config.toml
num_hidden_layers = 13
hidden_size = 512
num_attention_heads = 16
num_key_value_heads = 16
head_dim = 32
intermediate_size = 2048
vocab_size = 12078
hidden_act = "gelu"
norm = "layernorm"
norm_place = "pre"
norm_eps = 1e-06
positions = "learned"
qk_norm = false
attn_scale = 0.177
bias = "none"
tie_word_embeddings = true
parallel_block = false
init = "normal"
init_std_qkv = 0.0143
init_std_o = 0.00281
init_std_up = 0.0143
init_std_down = 0.00281
optimizer = "soap_variant"
learning_rate = 0.00228
lr_mult_qkv = 0.7
beta1 = 0.95
beta2 = 0.95
lr_head = 0.00561
max_grad_norm = 2.0
warmup_steps = 200
schedule = "wsd"
decay_fraction = 0.684
decay_shape = "linear"
final_lr_fraction = 0.05
batch_tokens = [131072, 262144]
max_seq_len = 1024
doc_mask = false
train_tokens = 848500000
max_steps = 4535
dataset = "wikipedia_en"
Each number is 128 + 32 x the weight over its row's rms, rounded and kept within 0 to 255. Layers, rows and columns count from 0. The size above them is the row's rms in percent of the matrix's.

# layer 4 MLP up, 2048x512, rms 0.0885, rows 948-960, columns 384-511
size [114 101  96 104  99  95 102  94 105 111  95 105  95]
[[163 130 119 104 147 140 156 182 149 107  71 148 183 114  86 133 131 139 156 141 205 114 145  92 126 147 116 209 122 146  76 130 141 118 100 128 103  95 151 120 145 110 126 161 128 144 123 118 110 168 140 109 173 160 142 134  87 147 126  92 120 153 130 129 147 163 143 112 103  64 108 175 161  30  90 176  71 151 168 126 179 131  67 116 195 155 140 119  75 169 114  89 170 131 190  85 125 140  71 149 124 114 154  72 154 133 158 137  64 156 108  63 126  82 105 121 112  95 190 111 163 111 139 116  99  84 129  85]
 [ 99 110 110 143 168 185 109 120 133 101 101 199 100 231 138  58 107 119 126 119 147 105 102  59  85 115 161 146  89 139 154 163  89 107 165 148 179 148 100 100 158  80 153 118 129 173 150 160 152  87 122 119 122 149 140 148 161 110 144 159  46 157 119  98  82  79  90 101  95 140 125 146 111  59 139 109 159 145 153 101  82 136 209 160 173 114 118  95 125 146 110 161  71  92 158 180 106 166  88 116 119 135 190 155 104 103  76  85 136 124 109 143 160 107 107 161 155 123 151 126 135 159 117 114  98 126  61  96]
 [123 141 118 119 145 108 127  81 146 128 110 102 135 164 143 158 147 145 106  85  96 107 103 127 124  79 118 136  95 171 152 112 132 118 226 173 138 166 115 164  94 132 133 172 166 171 139 108 130  92 190 125  72  99  95 104 149 132 123 145 104 103 174  99 133 116 113 132 108 147 174 116 136 147 163  97  83 141 126 126 121  72  77 174 162 106 104 151 162 122  91 154 115 128 149 171  93 138 174 128  80 116 130 114 174  61 129 104 176 190 182  99 106 152 116 124 187 176 165 142 128 106  90 160 107 109 145  99]
 [108  57 163 160 146 141 173 148 127 140 116 134 131 169 176 140 123  92  88 245 176 116 215  68 119 160 114 138 138 128 134 154 157 117 132  54 103 127 167 143  84 204 147 158 127 134 164 108  89 122 152 153 171 151 122 186  42 147 113 207  84  99 131 147 124 120 122 101 137 185 101 145 143  78 148 140 135 119 171 135  96 181  96 126 192 114  55  84 113 105  91 111  78 155 117  78 136 141 147  95 121 157 155 105 163 121 116 152 127 157  96  78  96 111  94  69 167 141 147 126 108 105 143 102 157 139  95 172]
 [ 94  40 152 146 115 178  82  91 153 168 116 149  97 127 123 124 143 152  84  84 163 111 170 113  61  99 110 134 120 127 138 135 198 105  99 127 117 120 115  99  98 145  91 161 154 154 101 121 158  85 129 154 128 115  76 173  82 107 119 134 122 162 136 129 112 114 151 148  94 136  99 129 138 146  87 104 105 138 123 138 170 128 113 184 180 128 109 101 114 130  61 156 159 127 114 119 121 168 105 127 110 146 123  61 128  91 127 194 151 133 174 107  52 116 130 124 123 176  78 183 118   6 126 162  62  59 146 162]
 [136  80  99 155  95  79 123 114 154 110 117  83  65 154  60 116 165  99 145 135 141 142 113 133 129 104 125 102 137 110 118 122 195 153  96  81 118 160 113  92 155 116 103 126 117 153  92  93  93 101 177  68  91 180 131  86 167 193 121 134 118 122 121 139  75  82 134 154 147 129  89 144 128  72 129  32 182 127 195  83 161 166 130  77  74 106 128 115 108  86 123  88 130 105 128  59 116 153 194 107 152 130 153  99 112 123 157 178 121 154 128 118 155 142 112 154 115 104 148 206 114  97  59 112 186 129 107  99]
 [ 79 126 114 175 147 151  88 117 129 135 170 103 141  98 132 118 148 151 168  75 147 152 184 119 136 104 117 148  90 126 144 140 151  95 132  83 167 141 151  97 140 116 114 136  62  93 154  96 109 168  76 163 132 112 123 150 125 131 124 160 115 176 133 162 127 155 161 111 134 143 110  84  77 113 129 162 126 196 124 169  99  87 146 136 138 144 112 122 167 137 103 163  99  38  91 132 184 124 147 138 166 129  79 114 114 115 132 127 123 137 111  77  53 147 148 126 168 141 178 132 100  99 138 123  66 179 193 118]
 [103 161 157  96 145 133 142 164 128 180 166 168  91 196 117 153 145 185  84 132 180 121  98 142 101 140 133 194 108 149 102 215 112 108 117 153  72 151 100 149 117 154  68 127  92 119  81 151 125 162 192  96  96 128 115  83 192 165 116 126 162 123 133 116 124  95 143 129 125 136 115 165  94  90 125 178 140 148  60 123 115  79 153 116 173 138 117 163 164 154 148 164 153 132 182 103 102 144 129 106  90 137 116 115 194 114 108 132 134 197 120 134  69  96  43 104  96 111 111 135 113 126 127  88  76 145 189 170]
 [159 142 161 145 134  97 109 136 160  91 142 145 183 113 104 133 115 188  95 202 123  97  77 136 132 128  77 129 159  82 129 175 105 107 144 113 203 128 177 140 154 126 126  87 108 119  84 149  77  90  59 153 149 128  82  92 111 200  88  77 176  71 120 169 124 181 121 148 127 124  75 116 108 175 153 127  85 119 126 135 134 139 120  86 128 131 154  56 118 147 111 153  86 151 126 120 101 118 111 148 104 131  99  87 136 118 149 126 173 147 204 141 167 108 104 114  96 104 113 150 125 153 156 127 144 139 161  81]
 [108 103 122 107 166 183 132 139  27 129 119 121 117 112 134 140  94  92 121  88 155 156 191 116  53 139 145 106 104 104 169 132 171  82 101 125 113 114  80  74 112 164  97 122 105  83 130 137  88 117 123  80 127 180 217 133 184 179 123 128 140 122 166  51  45 127 122 104 108  46  89 159 131  74 132  98 113 144 136 118 170 131 106 123 103 154  91 134  99 185 115 145 116  82 104  56 138 191 108 112 145 117 120 149 113 154 138 176 127  89 116 110 157 129 108 171 152 157 106 133 107 137  99 166  99  93 168 100]
 [ 76 154 115 125 103 132 114  95 203 106 100  95 149 144 180  99 146 154 156 107 139 112 143 113 160 106 168 175 146  93 124 141  77 121 144 103  94 145 128 138  84 126 131 132 109  90 181 132 150 137 123 125  82 127  98 117 122 131 109 103 145 116  88 125 169  93  96 135  80 148 195 109  96 174 136 147 131  82 158 105 230 144 150 117  63  99  95 122 148 144 112  95 104 125  96 169 118 118 118  89 137 115 113 128 183 124 163 114  90 113 116 167 158  80 132 145 116 191  86 137 138 134 151 148 106 101 117 133]
 [154  92 202 208 155 169  98 117  76 120 127 113 137  87 173 143 118 176 132  72 129  93 136 136 132 109  80 143 126 114 161 121 113  98  97  99 157  79 113  87 137 116 108 126 105 120  98  89  86  86 130 148 137 115  91  88 129  80 134 176  66 113 109 102 119 213  93 150 115 108 114 147 173 156 140 191  92 156 134 155 140 139 130 102  88 114 120  93  89  52 114 190 118 108  63 177 144 128 161 161 179 105  87  88 117 164 176  83 146 151 134  87 139 150  87 136 130 101 119 193 119 119 142 130 145 105 116 177]
 [ 49 138 116 152 122 153 170 134  39  99 196 134 179 115 132  56 156  68 112 172 140 141 139 172  88 135 105  72 151 145 119  74 146 161 139 110 200 112 118 122 140 124  93 137 121 105  93 101 101  98 165 107 171 163 173  77 137 157 107 126  91 106 181  99 179 103 113 116 120 127 200 108 163 129 100 158 104  59 191 117 105 184 119 148 129 123 151 172 104 143 123 111 130 143 128 167  79 116 178  99 134  58 127 139  95  21 166  95 102 127  80 136 133 176 119  79 126 113  89 121 145 132  64 103 109 106 170  97]]
# layer 4 MLP down (transposed), 2048x512, rms 0.0737, rows 948-959, columns 384-511
size [111 102  91  92  99  99 103  98 113 117  81 100]
[[164 121 136 113 164 110 111 182 117 196 139 108 156  98 110 122 113 117 140 141  90 165 174  72  93  85 124 165  91 151 146 146 141 122  99 148 169 124 151 101 153 213 139 122  93 146 153  86 149 151 127 126 162 142 131 104 122 162 179 145 148  99 102 136 121 141 120 101 155 102 143 130  98  55 108 144 109  77 111  98 133 108 132 138 129 157 124  91  61 117 196 148 151  94 191  97 197 141 103 133 118  94  91 133 141  89 112 116 116 146 153 113 145 113 131 104 182 107  82 135 115  72  10 144 102  99 148 135]
 [114 143  83  99  83 170  89 127 141 192 217 104 138 119  69 146 128 138 162 103 152 128 161 112 107  81 201 162  95 110  96 128 136 156 114 133 113 150  39 118 162 109 136 113 113 164 131 118 156 149 114 146 100 159 145  71 120 134 144 174 191  71 141 110  77 174 167 151 159 121  88 108 114 118 157 153 105 180  83 146 150 174 159  56 163 101 114 132 141 176 193 174 105 146 156 173 127 131 134 175 152 116 153  61 138  82 139 137 153 109 158  90 153 109 169 107 138 133  99 137 117 115 179 153  70 197 100 149]
 [137 115 133 152 128 115  74 156 115  69 153 106 114 159 173 159 143 175 183 127 146 114 119 144 156 138  77 115 144 130  81  98 152 132  50 144 159  89 112 109 124 138 151  51 139 115 125 119 195 129 185  78 210  85  93  94 166 186 104 141 104 151 112 106 117 113 121 124  74 130 194 122 141  85 146 141 117 125 110 115 141 114 119 108 126 159 111  81 126 159 135 151 131 177 172 136 201 128  64  57 152 130 114 122 121 129 115 126 134 134 105 131 152  89 175 140 147  75 151 154  66  84 130 170  93  74 161  88]
 [129 117 156 111 101  80 128 142 139 142 141 120 159 192 154 122 142 125 106 133 160 152  89  54 159 118 138 108  95 103  64 135 117 143 150 130 139 108 131 172  77 101  69  81 130 134 120 117 147 103 119 105 134 148  51 118  67 122  67 124 123 115 113 194 151 110 102 167 160 108 127 111 125 135 202 173  79 146 135 207  87  88 144 134 118 120  53 131 174 135 127 135 128 139 173 107 128 126 125 124 143 166 134 139 120 138 164 195 159 134 136 164 108 134  74 199 122 104 114 184 106  83  76 184 193 172 148 142]
 [100  99  92 147 168 132 111 111 139 117  93 136  96 181 122 153 169 158 122 133 125 107 123 170  97  83 145 139 117 120  64 196 158 147 123 104 113 102 196 163 126 114  85 159  62 114 121  88 168 121 188 161 144 118 127 168  78 133 114 158 178  63 162 128 134 166 169  98  81 148 164 105  87  84 116 106  85  97 176 120 160 147  77 196  98 131 109 115 128 164 129 131 166 159 119  23 160 131 114 144  61 166 142  59 138 100 133 101 168 161 118  81 127 101 141 115  83 109 148 165 181  92 116 103 148 138 160  77]
 [123  57 164 120  52 162 127 102 137 155  44 128 155  94  87  94 167  91 100  93 137 100  91 115 104  91 119  88 157 139 121 162  86 134 136  76 104 103 165  79 101 108 140  89 104 107 154 187 140 130  90 122 179 160 104 137 147 110 149  85 122 119  78 199 144 103 139  66 109  86  88 106 125 141 105 165 121 124 133  74 157 101 123 151 111 146 161  96 166 153 108 124 119 151 140 102 162 105 141 113 122 116 161 110 161 110  96 140 112 121 165 126  98 116 144 158 127 182 111 191 116 138 127 121 175 145 164 103]
 [ 98  84  92 113 154 118 158 122 141 134 134 113 131 109 106 129 137 123  85 148  98 126 130 134 106 140 117  48 154 120 155  99 169 150 171 115 119 148  92 167 141 160 150 166 176 119 168 144 107 115 121 157 167 143  88 109 103  72 110 144 139 109  26 127 109 161 110 106 115  99 175 141 142 117 100 140 132 138 160 123 215 103 130 151 154 123 115 156 119 115 120 107 131 110 154 121 151 176 154 146 148 151 102  85 106 160 126  72 156 103  94 145 151 111 176  66 128  76  89 109  88  84 119 167 122  85 160 147]
 [ 78 158 135 108 135  94 105 124 105 157 108 145 112 151 138 141  97 116 133 115  94 138 140 110 195 131  92 121 141 148 101 122 124  95 150 114 100 115 103  89 151 128 138 157 202 131 100 125  94  96 126 138 118 115 207 128 144 108 155 111  88 101 100  34  88 107 125  84 117 106 125 153 109 112 134 113 130 160 106 148 118 134 180 189 131  98 147 124 129  86 104   8 132 181  58  86 125 160 166 126 171 141 129  99 120 135 105 106 111 130 147 129 181  93 124 142 204 187 151 157 150 126 127 157 153 169 124 137]
 [102 149  72 156 166 148 105  98 142 119 125 100 123 182  66 175 197 101 107 137 117 117 123  94 137  79  92 170 155  89 127 166 120 171 123 149 113  95 130 136 134 152 143 142 165 127 129 162 135 137  93 131 147 116 129  96 104 126 136 124 126  99 112 124  95 110 140 139 171  47 127 127 100  93 203 128 171 172 124  98  93 113 149 107 115  82 126 149  99 103 111  55 135 156 100 134 123 141 127 159 107 125  86  72 127  93  84 131 136 130 202 112 138 105 152  24 111 121 135 136 158 123 140 117 129 102  99  73]
 [166 160 145 163 112 169  72 117  70  76 197  93 111 102 119 198 124 104 136 132 104 159 207 167 116 199  74 137 168 132 116 109 125 115 161 135 148 138 126 166 183 153 127 160 112 113 155 131 175 142 110 151 112 108 176 125  66 170 117 145 121 109  86  92 150 150 158 147 127  96 107 115 144 118 150  86 114 127  84  94 148  54 155 140  87 132 107 121 158 150 128 185 164 103 154 157 111 118 117 145 143 119 127 107 179 116 108 127 159  93 111  69 195 109 150 157 159 169  89 203 103 154 121 194 100 119 127 139]
 [121 114 137 140 105 118 136 106  77 176 163 174 196 193 128  92 152 172 146 144 152 113 141  96  95 126 132 141 177  77 172 118 133 175 147 115 129 109  64 102 153 173  76 147 160 157 177 149 125 116 129 162 127 112 179 120 149 157 140 120 179 157 107 107  93 131  67 171 140 139 115 155 132  66 122 103 127 132 158 109 142 162  94 117 173 181  43 141 183 167 143 124 105  98 131 103 143 134 200 173 115 109 112  90  97  75  98 133 110  93  69 122 179 170 148  55 129 102 145  58 114 107 142 116 147 141 100 155]
 [119  53 150  86 164 118  95 171 103 128 109 105 170 164 127  90  86 128 150  70 136 175 109 158  86 121 142 179 137 157 134  81 142  99 152 154 134 154 133 133  86 111 134 114 113 120 158 101 104 140  77 139 142 178  95 126 136  66 145 165  88 172 139 125  47 165 187 128  88  69 118 172  75 107 170 120 120 108 157 171  93 182  95 115 119 140 120  99  53 141 112 124 123 136 137 158 105 120 121 142 133  76 167 115 158 143  56 128 137  84 123 112 108 146 142 163 119 121 163 170  70  82 151  66  45 139  93 146]]